Weights of a small GPT-style language model, trained from scratch on English Wikipedia: MLP 320 SwiGLU, vocabulary 2048.
Each number is 50 + 15 x the weight over its row's rms, rounded and kept within 0 to 99. Layers, rows and columns count from 0. The size before them is the row's rms in percent of the matrix's.

# layer 7 MLP up, 320x128, rms 0.166, rows 0-54, columns 0-127
091:44 50 69 19 35 52 49 63 50 60 59 66 60 51 56 45 64 37 36 54 51 60 49 45 30 32 67 43 62 60 31 85 22 61 43 36 74 62 44 35 49 29 73 33 66 55 62 64 51 34 39 29 58 57 47 77 17 39 74 63 33 36 72 49 41 25 40 68 58 43 67 54 53 65 38 54 35 46 25 49 20 76 12 46 38 57 37 50 30 42 22 44 44 33 52 60 34 58 40 56 34 50 67 25 68 36 50 64 81 51 47 62 48 73 44 28 57 76 52 51 39 51 44 69 43 25 50 51
101:54 61 67 46 47 53 69 72 55 57 03 67 21 49 45 15 34 51 34 42 59 32 73 40 57 41 86 57 57 57 50 69 69 39 34 12 56 53 49 32 58 36 46 51 33 34 42 51 32 54 54 34 37 60 63 57 42 42 43 58 55 44 39 77 51 48 60 39 71 27 59 79 51 52 26 60 30 59 54 67 32 49 69 36 45 49 39 46 42 44 38 60 42 10 39 68 31 40 23 45 43 72 55 43 40 42 49 53 59 60 68 44 50 50 47 50 54 33 16 29 64 43 32 84 52 35 48 61
095:50 52 26 63 51 72 26 48 42 49 58 51 54 36 72 54 91 45 51 65 72 44 37 68 54 44 54 40 55 42 77 39 35 38 42 66 65 30 28 42 65 64 35 43 45 55 61 39 21 50 52 42 26 37 41 51 45 56 40 46 49 78 54 68 51 53 41 28 34 20 42 69 67 52 50 72 48 41 44 52 35 41 39 17 62 39 58 50 44 26 26 60 35 26 45 44 51 55 43 32 44 78 72 43 22 67 56 17 40 80 55 84 41 60 44 58 43 75 48 35 34 71 51 74 58 67 45 45
100:68 73 53 22 59 49 44 42 58 60 39 68 74 64 42 68 63 31 25 46 42 80 62 42 40 29 54 80 63 41 67 45 44 34 59 53 51 35 76 36 45 77 38 24 52 75 71 62 57 49 45 39 47 50 36 44 30 25 50 67 40 37 72 66 71 85 43 51 48 64 50 50 54 19 67 60 54 66 35 41 34 57 51 72 46 55 30 53 76 47 51 28 49 71 41 34 52 32 48 39 66 55 61 35 32 47 26 60 56 27 59 52 65 30 46 69 64 62 20 58 59 30 54 30 36 76 50 46
099:33 42 58 40 50 53 33 50 56 58 53 57 66 28 58 54 66 43 62 45 70 32 79 82 57 42 44 61 49 42 46 29 53 32 49 34 35 48 36 41 78 49 37 57 74 54 46 45 15 63 34 50 47 58 54 53 29 58 59 46 64 51 54 66 57 58 38 71 53 79 32 70 55 47 64 53 74 53 51 53 53 63 50 65 49 64 21 60 83 58 75 37 54 96 69 55 40 56 70 67 67 78 57 62 59 61 59 43 34 93 43 62 38 58 68 43 44 68 84 40 48 52 22 64 60 60 56 72
101:57 59 62 48 48 48 57 36 56 52 34 84 39 70 21 40 47 70 38 26 32 55 36 64 75 61 65 59 39 42 47 64 27 59 19 63 42 66 76 66 28 29 44 62 35 62 39 55 60 34 59 27 54 63 78 62 42 46 37 43 25 58 50 58 24 47 59 44 40 52 70 41 54 58 63 44 76 26 33 50 16 46 70 59 58 59 91 58 37 72 52 52 53 59 24 69 54 49 62 37 43 63 59 49 54 80 40 41 20 54 47 69 67 59 36 43 60 44 32 62 46 53 66 40 37 32 31 70
106:62 34 77 33 43 35 45 30 41 47 70 37 57 44 65 58 33 42 72 49 84 67 52 41 60 31 19 61 39 79 69 60 53 33 58 76 58 56 65 44 20 24 59 65 66 60 34 64 85 61 68 47 38 72 48 57 61 48 69 46 37 35 43 82 41 48 20 35 51 30 44 72 36 35 62 47 55 27 55 74 40 45 47 47 53 51 42 57 74 46 60 70 83 50 54 52 65 65 73 66 58 62 55 18 72 52 62 31 50 44 40 70 45 36 34 55 56 31 59 52 45 62 61 51 54 54 64 49
098:54 40 45 62 70 31 33 52 41 44 57 46 37 73 48 63 78 28 55 64 44 54 67 49 59 26 27 59 22 62 46 52 46 33 83 67 58 58 31 69 63 46 54 43 60 34 26 69 38 50 53 53 29 59 49 52 40 53 72 61 76 35 51 35 32 73 76 28 53 58 68 59 62 42 84 70 43 50 31 31 45 50 36 26 59 50 33 40 33 64 32 28 69 50 59 66 36 58 72 74 29 47 22 61 34 66 30 47 63 59 50 74 42 65 40 45 47 72 50 62 48 22 57 55 52 53 73 28
100:75 43 49 55 61 20 55 51 36 66 47 64 85 58 65 60 24 37 48 42 42 32 40 31 56 57 31 56 31 69 79 20 39 32 45 65 53 55 30 39 57 77 71 32 51 54 49 54 42 61 36 46 50 29 29 46 49 68 73 69 50 41 30 54 69 26 26 18 64 49 55 28 62 53 45 63 72 55 64 65 57 53 43 55 50 70 32 56 68 45 51 41 57 62 83 37 31 41 41 60 45 49 82 44 55 68 62 54 52 52 25 80 49 74 48 38 37 33 46 66 74 41 44 42 50 78 57 51
102:46 61 42 62 51 50 53 61 44 57 27 51 56 59 81 76 29 86 65 49 30 52 28 44 44 42 45 63 39 63 72 33 30 29 47 54 54 60 07 42 44 59 54 31 46 68 27 61 52 27 64 60 36 55 62 55 54 32 71 48 76 58 55 31 49 41 58 42 18 30 50 39 57 61 28 60 25 42 50 63 45 30 87 52 50 33 61 72 41 41 79 43 60 39 62 48 68 57 36 37 59 45 35 37 33 34 55 17 47 57 43 26 65 57 35 39 55 41 73 54 33 70 32 45 56 76 40 54
100:39 30 52 64 65 34 52 78 31 67 34 40 62 60 62 41 43 61 63 45 52 82 64 82 24 49 26 51 60 53 46 56 55 46 36 47 40 68 45 52 49 52 47 57 08 70 57 35 56 43 65 51 26 45 45 40 63 66 38 17 50 50 63 51 29 40 59 66 40 40 64 36 21 66 40 80 68 56 76 78 58 61 67 60 53 56 35 44 48 60 56 43 35 64 41 52 76 55 37 43 13 49 50 13 75 51 54 36 54 28 40 43 30 59 58 69 48 30 52 48 37 53 44 54 71 20 40 64
100:38 42 50 56 51 56 40 66 35 43 82 16 31 48 40 63 65 44 61 67 54 59 44 46 31 70 30 56 46 51 57 40 62 58 50 28 21 53 61 59 23 43 22 27 66 47 39 29 09 63 59 57 53 53 34 56 52 60 41 31 34 71 42 50 64 90 89 47 61 36 42 45 49 38 64 70 37 63 59 43 52 45 54 68 33 58 56 31 57 37 49 60 53 53 64 54 75 14 56 43 34 53 41 48 43 91 42 42 41 47 72 54 43 62 81 52 59 28 64 76 62 32 50 60 48 52 57 45
101:24 44 90 47 78 50 47 23 47 71 37 61 39 53 75 48 57 64 50 59 64 40 72 62 63 14 34 52 61 40 73 42 36 65 58 48 46 57 57 62 37 33 66 46 69 28 33 34 15 41 41 49 70 62 56 52 30 80 24 58 65 29 33 24 68 37 38 52 59 51 75 36 49 55 59 43 36 78 58 61 36 41 77 52 37 44 51 53 45 51 31 45 60 49 63 95 47 52 56 33 52 53 50 54 56 75 55 49 61 79 49 72 60 59 64 54 38 49 49 42 64 63 49 35 32 54 33 46
108:67 49 75 36 42 43 46 44 70 46 78 28 55 39 28 64 51 85 46 66 77 55 55 39 75 36 75 38 64 29 52 67 51 55 42 69 66 41 56 46 53 63 38 30 63 71 63 38 61 45 33 25 36 34 67 39 50 57 31 49 23 49 59 42 43 50 81 39 34 52 66 75 70 76 58 47 47 55 45 50 65 38 50 57 37 52 53 60 67 41 41 81 71 49 47 63 65 62 63 26 82 65 75 71 53 60 63 36 59 27 49 37 59 42 53 76 37 30 45 60 43 80 66 66 48 63 67 45
097:51 36 61 33 75 69 75 74 45 59 59 68 47 58 43 45 36 43 74 45 35 56 29 42 42 63 74 60 52 68 63 41 61 49 47 46 78 42 16 44 68 36 36 59 22 42 35 67 44 69 61 26 71 24 38 40 41 59 67 53 63 53 30 41 96 38 57 36 55 55 24 47 41 52 51 63 37 49 47 48 51 53 57 65 31 74 44 60 63 64 29 52 44 41 36 37 27 55 66 66 56 83 80 32 66 48 37 38 50 36 80 39 51 52 42 59 59 23 53 62 59 55 35 29 51 77 57 59
093:44 67 50 20 76 28 50 67 34 24 52 36 56 36 36 18 33 61 53 84 77 27 47 43 59 51 24 36 46 53 47 60 56 50 76 41 58 41 36 61 60 10 46 54 28 29 58 36 56 16 42 60 52 43 59 65 65 68 41 43 61 57 73 47 65 56 62 47 35 59 52 58 68 76 51 39 45 33 60 68 48 49 69 59 58 37 55 70 66 60 62 75 64 37 67 59 36 36 62 44 44 26 61 31 31 81 41 43 62 16 46 39 43 67 67 67 42 30 46 36 63 52 57 51 58 54 37 40
100:72 52 19 42 15 53 56 39 64 44 57 76 61 43 26 37 38 48 50 32 59 25 62 53 20 43 35 53 34 18 61 68 51 51 80 40 71 59 32 61 45 38 19 74 56 47 62 53 39 51 51 73 59 73 37 51 39 39 33 47 42 69 34 52 70 71 57 43 52 68 72 41 56 42 69 55 41 63 45 41 34 12 49 71 29 61 32 38 82 51 34 46 46 39 50 63 69 79 48 56 78 63 65 50 50 39 26 58 39 49 51 34 61 41 48 37 55 61 26 71 44 66 57 40 32 42 57 49
094:65 47 49 54 34 24 50 59 55 45 55 36 56 59 65 18 36 15 32 51 27 69 33 47 42 39 41 62 23 54 61 31 77 68 08 52 47 43 76 57 32 57 42 43 69 60 54 37 59 39 81 46 34 67 57 55 45 61 46 52 81 48 48 88 41 46 37 41 65 48 71 50 43 46 67 53 32 54 29 61 53 50 34 63 33 58 77 54 46 41 63 49 43 43 53 71 49 68 56 37 62 40 34 59 70 74 57 82 42 58 69 55 68 76 23 43 63 77 60 46 38 64 41 47 43 27 40 41
096:39 80 55 54 39 54 36 58 42 46 63 51 34 27 64 48 45 60 28 36 35 56 27 43 29 35 57 34 79 77 59 43 61 40 42 63 45 65 42 53 48 50 75 51 37 47 43 57 58 41 71 62 53 62 41 51 24 54 83 41 64 70 56 36 41 38 51 44 55 56 59 50 38 84 40 33 38 59 63 63 22 46 82 56 38 45 33 84 52 76 53 62 33 35 38 20 48 50 55 52 69 49 68 48 82 48 40 72 67 37 39 53 46 58 44 41 21 26 84 53 82 47 49 43 64 79 63 57
097:42 34 42 46 92 45 35 24 51 54 25 40 57 56 19 37 26 66 60 43 42 63 62 59 31 50 57 56 40 36 76 56 71 40 45 21 56 75 48 34 69 37 16 34 54 43 58 34 49 20 48 50 36 57 60 61 31 38 37 52 35 76 41 48 36 50 47 75 43 89 30 44 33 27 40 35 44 86 37 81 59 36 62 54 65 33 54 59 37 47 35 46 50 66 47 48 50 58 65 69 43 75 32 53 48 53 51 37 55 42 58 47 59 60 62 33 63 56 61 65 50 34 36 44 49 39 70 80
092:47 54 58 63 44 76 68 62 60 54 33 61 37 48 55 32 57 17 66 59 51 40 52 59 57 74 41 56 64 36 37 52 38 26 35 25 57 54 17 19 47 50 56 42 41 25 75 63 52 43 32 69 77 08 54 35 43 40 51 73 42 42 42 44 42 32 32 74 47 44 53 50 39 54 19 49 36 43 43 75 74 62 64 27 48 62 45 47 72 61 29 44 57 55 60 48 54 16 56 44 56 56 31 59 70 19 52 56 45 74 53 41 30 72 71 51 69 78 67 63 56 44 32 43 56 45 60 46
101:45 27 72 48 54 44 53 37 60 54 60 42 69 58 65 69 28 41 56 49 48 39 46 67 36 54 66 34 29 39 70 56 55 30 50 65 99 56 52 61 79 49 58 58 68 54 42 66 35 18 60 44 44 25 56 47 49 56 40 68 42 56 57 42 45 46 77 31 38 73 53 34 58 68 53 81 55 77 75 47 64 42 32 14 80 40 54 72 83 31 42 26 38 57 57 37 50 38 62 62 73 28 69 54 77 42 62 66 51 44 65 56 65 61 61 43 49 34 43 47 40 50 59 30 44 38 52 50
094:46 43 55 68 65 68 58 65 50 32 25 50 51 57 62 38 58 56 78 48 41 63 52 80 60 47 25 48 64 49 68 65 31 72 52 65 34 47 31 75 39 37 67 23 60 41 44 21 68 39 60 38 23 52 47 68 36 17 49 52 47 34 57 70 60 35 59 57 55 25 49 64 42 40 29 54 47 46 34 49 67 48 52 79 59 52 53 50 32 62 51 68 69 59 54 29 40 81 34 22 57 32 59 42 51 45 54 47 94 68 59 55 33 70 40 61 28 56 28 31 48 44 43 65 43 58 12 44
106:52 31 31 22 59 50 63 53 79 34 26 45 65 44 39 48 69 31 65 16 66 57 52 44 72 58 59 13 41 61 36 66 41 76 77 52 08 59 34 48 59 56 39 52 28 34 41 24 63 61 63 44 70 69 53 30 46 41 63 48 57 44 57 51 40 13 51 55 61 48 62 33 28 63 40 42 60 61 56 62 79 40 46 62 50 56 51 23 47 60 59 58 66 27 58 65 58 30 57 44 39 39 41 34 37 62 32 57 48 64 56 46 81 59 29 62 22 51 31 47 61 69 56 49 47 63 57 71
101:62 58 47 30 33 58 62 62 80 66 20 59 44 71 51 50 69 70 71 19 57 59 48 71 85 53 28 51 60 40 73 50 48 49 49 41 59 50 53 97 58 71 67 57 41 37 35 31 65 61 73 48 43 47 28 65 46 35 64 65 29 60 48 43 45 46 53 59 21 59 68 47 56 51 53 58 57 56 57 50 52 34 35 28 65 65 82 62 55 42 31 31 62 26 44 40 69 35 47 66 56 09 44 38 60 35 25 36 47 66 64 43 50 35 53 51 35 37 54 47 35 52 49 32 56 58 39 21
098:53 46 31 58 25 51 62 65 49 70 18 46 51 49 44 39 73 41 39 45 34 62 36 61 51 51 62 54 42 55 60 51 41 50 62 64 41 38 09 46 50 58 42 69 43 46 92 43 48 73 35 68 71 55 70 54 44 51 83 40 47 50 23 63 37 50 26 52 63 46 17 39 69 42 41 66 65 73 74 44 35 22 14 41 62 86 24 56 48 63 49 46 38 47 75 58 27 33 50 63 50 44 47 45 61 33 41 60 35 60 25 52 37 69 29 53 55 38 52 52 58 67 55 32 48 43 71 38
110:53 69 45 46 42 35 49 44 58 66 47 61 61 48 89 42 46 09 58 45 48 42 56 55 45 27 47 39 81 16 17 60 43 48 71 60 55 54 75 58 69 50 33 55 49 61 44 53 30 50 54 23 62 48 54 33 05 49 59 52 36 47 53 43 17 46 83 22 45 66 49 69 31 34 19 49 67 60 37 21 47 40 51 57 51 23 63 44 72 58 44 52 43 40 32 47 42 41 74 51 36 44 42 51 69 34 37 63 62 55 27 38 51 61 66 39 41 54 61 61 44 50 39 56 25 38 30 53
105:49 48 72 64 63 26 57 40 73 42 28 34 33 41 64 59 36 70 54 45 33 39 38 44 53 44 69 46 64 38 42 44 66 47 73 51 56 35 49 22 48 80 38 43 82 45 06 40 77 66 72 52 44 57 67 60 39 45 48 40 43 59 63 30 56 56 65 23 49 51 41 37 71 26 31 38 43 42 69 43 51 69 56 55 18 70 45 45 54 70 67 28 27 36 62 64 55 74 51 45 35 80 44 82 36 48 70 37 49 55 56 57 60 33 22 38 49 56 37 46 58 54 23 51 35 38 70 41
105:37 41 39 54 40 42 64 49 60 21 49 53 59 46 80 53 52 52 31 46 39 47 43 35 72 54 58 48 57 42 64 45 42 34 63 53 56 15 68 41 64 57 45 59 22 64 38 12 41 73 41 62 51 37 50 42 58 62 16 42 70 57 60 56 41 64 42 56 62 27 34 32 84 46 30 53 64 50 56 25 56 26 33 65 51 54 63 60 37 20 45 62 33 59 57 58 38 08 49 70 68 63 49 62 38 60 54 35 14 39 34 46 62 51 62 54 54 32 29 70 46 40 70 41 56 26 84 36
101:55 33 35 55 79 45 49 28 13 79 82 45 42 70 47 47 54 33 50 36 32 46 19 54 59 57 68 81 54 46 53 51 37 62 48 38 53 49 69 58 29 69 22 53 84 55 51 65 45 48 66 48 43 46 65 42 81 39 33 29 53 75 70 59 41 61 35 61 38 61 57 46 52 56 70 74 47 69 59 48 59 49 64 07 30 45 69 54 65 35 36 33 36 53 66 62 51 47 49 31 54 65 66 40 45 67 67 20 49 50 65 60 55 30 35 53 66 60 79 48 50 68 50 50 45 66 35 60
100:75 41 65 51 48 33 62 60 40 33 52 37 27 54 62 47 39 33 64 70 79 59 65 45 57 58 63 31 41 24 55 70 52 56 77 36 30 21 79 30 37 66 32 50 44 53 57 70 72 32 43 66 34 16 29 51 40 42 50 66 43 35 39 39 55 57 47 57 52 38 44 47 31 70 00 45 61 61 43 40 82 49 47 61 48 62 49 52 63 37 46 61 46 26 37 49 34 62 49 62 70 48 47 30 40 40 24 55 51 55 37 61 29 42 44 67 46 31 47 53 69 59 35 43 70 27 78 72
098:49 58 35 10 59 37 59 43 64 37 26 59 45 44 63 48 70 44 59 45 37 37 45 64 43 40 88 38 45 84 40 67 48 38 68 76 58 61 29 43 52 52 50 13 34 40 58 54 34 53 38 38 31 57 29 64 57 60 82 43 58 49 50 38 40 74 39 42 37 62 40 45 50 39 65 47 42 56 60 73 46 47 37 61 52 43 57 35 80 42 69 38 50 59 38 76 45 41 38 38 62 76 60 58 86 33 60 53 28 59 19 35 47 27 36 28 38 52 51 48 72 50 84 34 64 35 60 51
098:33 62 48 59 33 69 34 53 54 53 18 62 41 30 51 44 44 52 60 43 70 21 45 48 36 24 46 58 64 48 57 60 60 48 48 77 52 36 48 66 65 44 36 36 44 49 51 50 45 46 28 49 67 49 35 33 34 17 52 47 43 52 53 79 41 35 61 42 74 48 78 53 59 46 28 58 50 53 57 77 46 80 54 57 76 37 73 20 42 31 44 52 56 73 59 54 56 33 45 54 87 53 45 26 88 82 28 51 50 49 49 49 30 51 40 64 16 67 36 36 46 51 67 32 44 78 65 60
099:21 34 69 40 62 60 58 82 65 41 21 49 77 60 58 35 58 38 37 49 46 47 48 56 55 51 49 76 64 55 45 20 67 27 47 56 79 38 28 53 41 07 53 21 53 50 43 81 43 33 58 47 29 46 66 26 38 39 50 33 58 37 59 77 39 20 41 50 62 21 50 25 37 46 44 46 64 84 43 77 48 57 60 44 48 69 62 57 63 30 41 39 50 52 46 53 51 45 68 52 46 45 33 29 38 78 54 48 37 39 70 57 43 53 58 45 56 41 67 38 36 50 69 57 65 72 30 40
108:63 68 40 71 02 72 46 49 39 43 50 40 57 40 75 47 70 66 40 32 43 26 36 67 41 40 25 48 58 56 38 61 45 40 46 37 47 37 48 71 42 41 42 57 61 64 58 63 26 80 50 59 71 73 50 58 70 58 88 48 42 54 73 51 47 52 49 37 30 33 43 34 70 38 24 73 63 50 62 48 56 75 42 53 78 36 50 66 36 60 50 63 61 54 50 56 53 40 69 52 31 67 49 67 53 18 61 35 67 34 48 33 82 52 62 52 31 48 57 45 22 70 46 79 46 38 58 31
101:37 34 63 46 69 63 56 22 51 41 64 30 63 61 55 79 53 36 28 37 85 43 53 69 39 52 55 31 43 48 40 58 43 60 56 33 46 67 54 60 42 36 67 41 71 54 58 24 65 55 21 37 65 60 52 66 46 46 83 28 50 11 36 43 53 49 36 81 63 59 88 68 44 21 44 25 50 69 45 41 52 31 38 58 33 59 41 50 40 52 68 51 67 65 27 63 62 43 45 41 62 67 23 64 50 72 22 51 58 35 51 22 34 64 45 50 68 59 33 63 38 44 43 46 43 36 37 56
108:30 49 83 59 49 33 59 21 43 34 50 57 31 50 49 51 39 58 43 30 81 30 39 61 55 28 53 46 20 71 63 69 29 65 60 49 49 40 66 51 72 39 36 76 51 41 30 42 53 65 37 64 38 69 52 56 34 79 54 44 38 44 20 22 94 63 32 50 75 67 59 46 74 59 45 42 59 69 42 19 48 60 42 24 48 53 27 54 50 36 67 51 64 65 28 34 60 61 46 52 58 46 66 45 47 36 50 75 40 51 52 56 59 75 67 47 45 32 62 34 71 58 73 51 69 58 54 50
101:44 25 66 46 65 58 37 14 56 28 48 41 69 48 19 51 32 49 51 44 74 47 49 34 70 55 57 51 49 50 33 77 53 66 48 46 57 44 70 71 26 37 39 40 74 32 47 67 47 68 67 57 48 45 31 58 40 53 67 23 31 44 57 66 31 20 69 35 58 40 59 52 66 72 33 38 55 45 57 68 49 45 47 74 56 53 35 55 44 54 44 44 69 53 53 42 28 65 38 67 60 58 41 54 36 36 76 66 72 44 58 53 75 87 55 64 67 53 84 25 58 61 52 24 18 54 55 72
088:46 44 40 55 62 49 55 41 48 76 63 48 37 28 21 40 42 47 44 61 53 57 24 30 64 30 55 50 25 48 69 46 46 40 57 38 63 31 27 30 52 31 84 48 33 68 27 34 47 56 47 59 63 68 63 54 58 44 59 64 41 78 19 18 48 58 99 53 42 60 55 49 74 23 55 56 39 65 18 52 52 59 51 48 53 58 29 48 47 65 37 51 39 48 33 46 32 23 52 32 42 62 42 52 58 53 59 44 68 47 39 38 18 17 50 50 43 34 30 61 71 63 39 32 35 52 32 62
097:39 49 41 47 62 29 50 56 46 42 71 48 50 53 25 63 56 35 48 51 35 40 64 61 69 65 81 55 53 25 67 59 25 73 65 48 88 53 50 23 40 34 63 33 64 32 60 00 39 56 36 43 50 24 76 67 44 48 25 60 59 40 38 48 27 38 66 67 56 71 36 32 42 51 58 47 57 56 61 67 69 36 48 31 54 25 49 41 83 49 42 58 45 58 77 42 54 60 68 66 45 51 62 23 49 46 42 25 67 57 56 60 32 55 46 48 24 32 48 40 54 53 26 44 51 71 68 51
103:58 61 51 66 49 30 55 68 83 45 24 31 45 50 56 45 61 50 54 51 54 59 39 67 44 40 55 69 70 67 59 29 64 50 47 73 41 74 49 59 39 73 60 47 34 57 51 23 61 60 58 49 73 60 58 48 67 64 49 61 59 52 58 70 39 22 53 46 46 33 83 56 54 67 60 58 35 59 49 80 02 63 40 31 58 53 76 60 23 66 55 72 54 58 69 47 71 54 27 36 40 82 39 41 45 44 65 73 61 40 30 35 81 39 44 51 49 56 20 41 48 53 36 36 42 19 47 40
093:65 42 39 69 30 59 49 51 46 80 53 34 48 16 27 42 50 44 21 52 43 81 45 66 59 41 30 60 82 60 52 34 47 65 48 59 53 55 47 47 48 73 59 47 35 59 47 46 58 38 50 72 65 25 52 95 59 48 74 75 37 41 51 76 45 52 34 44 62 49 44 73 50 52 35 38 59 58 40 68 68 21 53 53 52 40 36 71 29 16 49 28 52 66 35 50 57 57 75 67 57 59 23 55 71 15 65 51 49 23 37 72 64 55 63 50 55 46 51 49 72 52 42 64 69 42 47 65
096:46 51 41 42 46 47 38 47 68 43 21 50 32 45 23 66 47 51 56 67 49 51 33 42 76 47 62 43 68 43 31 55 56 49 50 60 63 29 78 19 35 29 43 61 32 47 49 37 22 55 57 57 67 34 42 47 48 25 18 59 27 57 54 57 45 46 70 47 25 21 43 36 37 46 52 43 23 45 57 85 44 61 46 32 78 60 48 28 47 66 46 51 39 37 67 68 48 64 54 80 21 47 54 69 51 31 37 26 38 81 33 56 51 56 46 41 48 56 62 72 31 64 13 31 66 39 41 44
095:50 45 71 50 52 50 71 56 57 46 39 53 58 55 37 58 37 65 29 43 45 51 07 36 49 51 32 37 38 21 49 61 40 38 54 69 50 79 40 72 70 12 62 46 48 41 23 74 40 26 63 42 62 65 59 58 56 70 68 66 47 41 45 52 31 60 54 82 50 56 49 62 39 49 39 58 09 56 51 54 43 48 31 33 06 47 52 60 71 54 53 46 63 55 31 59 59 44 78 47 49 60 43 42 43 62 47 51 41 32 72 41 76 59 76 29 54 28 43 70 54 55 54 83 76 37 53 41
105:64 42 24 68 73 47 47 53 34 61 23 27 41 25 94 36 49 57 33 52 54 37 50 41 49 69 65 59 56 39 52 52 69 70 44 52 58 37 55 61 34 35 50 71 78 16 58 33 63 47 71 70 47 49 61 64 45 58 29 26 33 47 42 67 58 41 64 28 39 65 41 48 30 61 45 67 13 69 65 62 45 74 33 27 38 54 30 32 43 53 58 48 53 68 68 64 52 48 61 46 72 53 65 65 46 57 51 42 32 62 48 28 37 55 48 69 47 58 88 42 44 51 65 24 35 30 51 57
102:75 34 62 51 80 30 65 48 54 37 33 48 33 60 48 57 56 71 79 50 51 72 44 45 58 58 44 26 48 62 90 57 87 50 64 57 54 47 65 40 60 54 52 65 47 39 41 52 37 74 81 35 61 62 76 26 37 49 59 55 41 43 58 34 68 66 50 25 53 83 70 31 61 55 44 57 60 46 44 47 47 51 34 45 72 50 80 55 51 47 40 48 53 68 56 45 43 64 95 55 34 57 37 66 46 42 60 73 53 73 54 51 39 20 63 52 56 78 55 15 63 51 30 58 59 47 45 65
098:72 49 30 49 43 54 65 38 50 47 27 49 46 56 64 63 44 57 16 69 48 60 46 38 53 45 63 57 28 62 43 26 61 40 25 48 22 50 83 48 44 46 64 70 66 57 48 71 69 45 80 41 62 32 59 74 60 74 60 67 40 31 37 53 46 65 51 36 31 52 76 67 60 57 41 60 41 42 38 35 68 65 46 53 26 43 10 57 10 49 47 79 52 57 41 49 34 37 65 59 31 64 51 57 53 81 29 73 55 52 41 46 50 60 66 57 57 48 56 63 37 33 52 53 72 85 31 61
103:58 78 61 68 55 73 51 52 37 29 49 99 22 50 52 46 61 37 72 46 59 33 50 47 41 66 60 54 31 36 52 51 63 45 37 40 58 52 43 37 43 36 70 58 32 35 50 34 51 33 35 69 55 47 56 74 53 46 34 94 52 29 54 30 60 81 33 65 61 58 63 46 35 55 51 36 55 56 46 48 51 52 44 62 64 38 46 72 37 35 68 51 59 63 58 47 57 53 34 55 50 49 28 49 59 08 54 29 28 80 50 60 53 42 52 63 64 51 69 66 69 38 68 38 60 84 63 29
106:29 55 29 39 43 68 67 48 59 40 40 59 58 49 63 56 38 62 64 21 26 60 47 51 31 33 60 42 52 56 65 90 71 42 06 45 30 50 47 38 71 71 58 64 41 42 42 54 47 57 61 52 50 58 31 64 50 61 34 40 52 64 52 54 50 55 64 68 31 48 46 43 50 37 67 37 39 25 56 50 30 46 03 28 52 43 41 58 39 66 65 31 31 45 38 53 49 74 53 64 70 62 26 65 28 56 70 44 52 19 44 25 46 38 56 54 44 67 58 47 39 56 47 42 83 44 90 27
097:60 60 70 48 39 44 46 52 57 52 65 30 80 54 22 51 59 54 45 52 44 48 30 90 42 61 62 61 62 49 31 55 42 27 63 44 62 70 00 42 43 55 38 61 57 67 58 62 52 35 62 62 43 37 38 37 59 60 64 46 30 59 26 49 67 29 15 54 57 42 17 41 46 33 52 29 30 61 51 54 68 36 53 35 34 46 66 49 67 28 27 38 61 74 64 18 44 41 61 36 56 60 37 37 61 62 71 53 60 23 36 69 51 67 46 35 62 39 30 33 51 61 59 23 43 37 49 67
104:62 63 63 39 55 57 67 57 44 66 54 36 49 43 52 40 30 60 32 24 45 56 41 42 41 21 29 33 58 70 52 48 52 62 27 27 46 41 28 12 40 31 51 63 53 52 80 58 18 44 48 50 60 39 27 40 35 58 58 53 71 76 33 75 35 46 29 85 46 46 51 56 29 41 36 51 55 43 53 68 51 73 43 44 66 31 43 42 72 37 58 73 44 57 40 37 64 44 66 42 56 45 65 28 65 52 59 79 88 43 39 57 44 64 69 23 42 81 41 67 53 51 71 68 48 45 33 52
099:48 68 61 49 42 33 52 45 38 37 43 62 44 52 48 21 45 53 67 36 54 17 40 56 42 79 44 34 53 36 53 18 60 09 51 45 56 68 54 59 45 40 48 46 70 64 64 34 34 57 27 46 68 57 52 61 06 37 72 48 62 46 56 41 56 30 40 54 02 39 63 57 81 61 42 60 64 39 55 32 50 59 74 67 63 45 63 58 66 59 50 41 56 43 38 64 12 15 58 61 37 33 56 45 64 41 61 58 30 56 52 38 61 44 46 36 67 18 66 66 41 62 58 64 62 56 43 55
104:48 41 61 66 41 48 55 40 38 34 34 60 61 49 73 77 53 65 20 66 61 27 38 47 59 52 54 37 47 74 47 64 58 54 38 74 43 48 31 57 80 71 31 59 35 30 37 46 32 74 48 66 61 65 54 43 64 45 63 38 57 23 61 77 48 30 47 35 50 90 33 35 45 50 69 41 72 71 53 65 74 65 19 51 72 64 53 78 60 45 41 47 62 33 47 26 47 71 37 53 52 83 78 39 57 57 51 64 44 53 50 58 65 15 45 30 51 37 31 50 47 52 56 32 38 37 41 68
111:44 23 10 24 47 42 48 45 78 37 43 45 48 42 43 48 67 46 44 63 31 70 39 69 42 63 47 27 52 41 51 29 47 70 84 30 42 55 45 68 45 82 42 55 56 36 86 54 51 50 46 51 54 36 62 42 46 56 55 75 85 37 56 74 35 76 43 51 58 28 55 46 37 53 20 42 63 46 62 52 47 65 30 35 52 32 57 60 41 37 71 72 68 71 48 45 44 50 46 26 53 50 49 51 66 57 52 67 67 60 52 53 47 37 47 39 67 46 81 55 40 77 15 47 52 24 32 73
092:53 47 80 60 50 40 60 49 68 73 60 90 46 22 63 55 45 60 44 42 22 40 46 42 35 33 46 33 22 52 45 32 35 55 50 38 51 64 50 26 47 29 71 70 57 55 40 54 70 61 59 47 52 76 35 47 34 46 51 41 52 43 38 48 46 38 52 54 48 83 26 46 70 59 55 43 38 53 40 44 46 45 47 60 35 82 29 33 57 50 62 50 38 62 55 12 28 65 52 91 37 34 49 40 65 19 32 36 30 49 32 14 48 64 82 51 53 59 51 16 45 38 46 49 46 43 60 59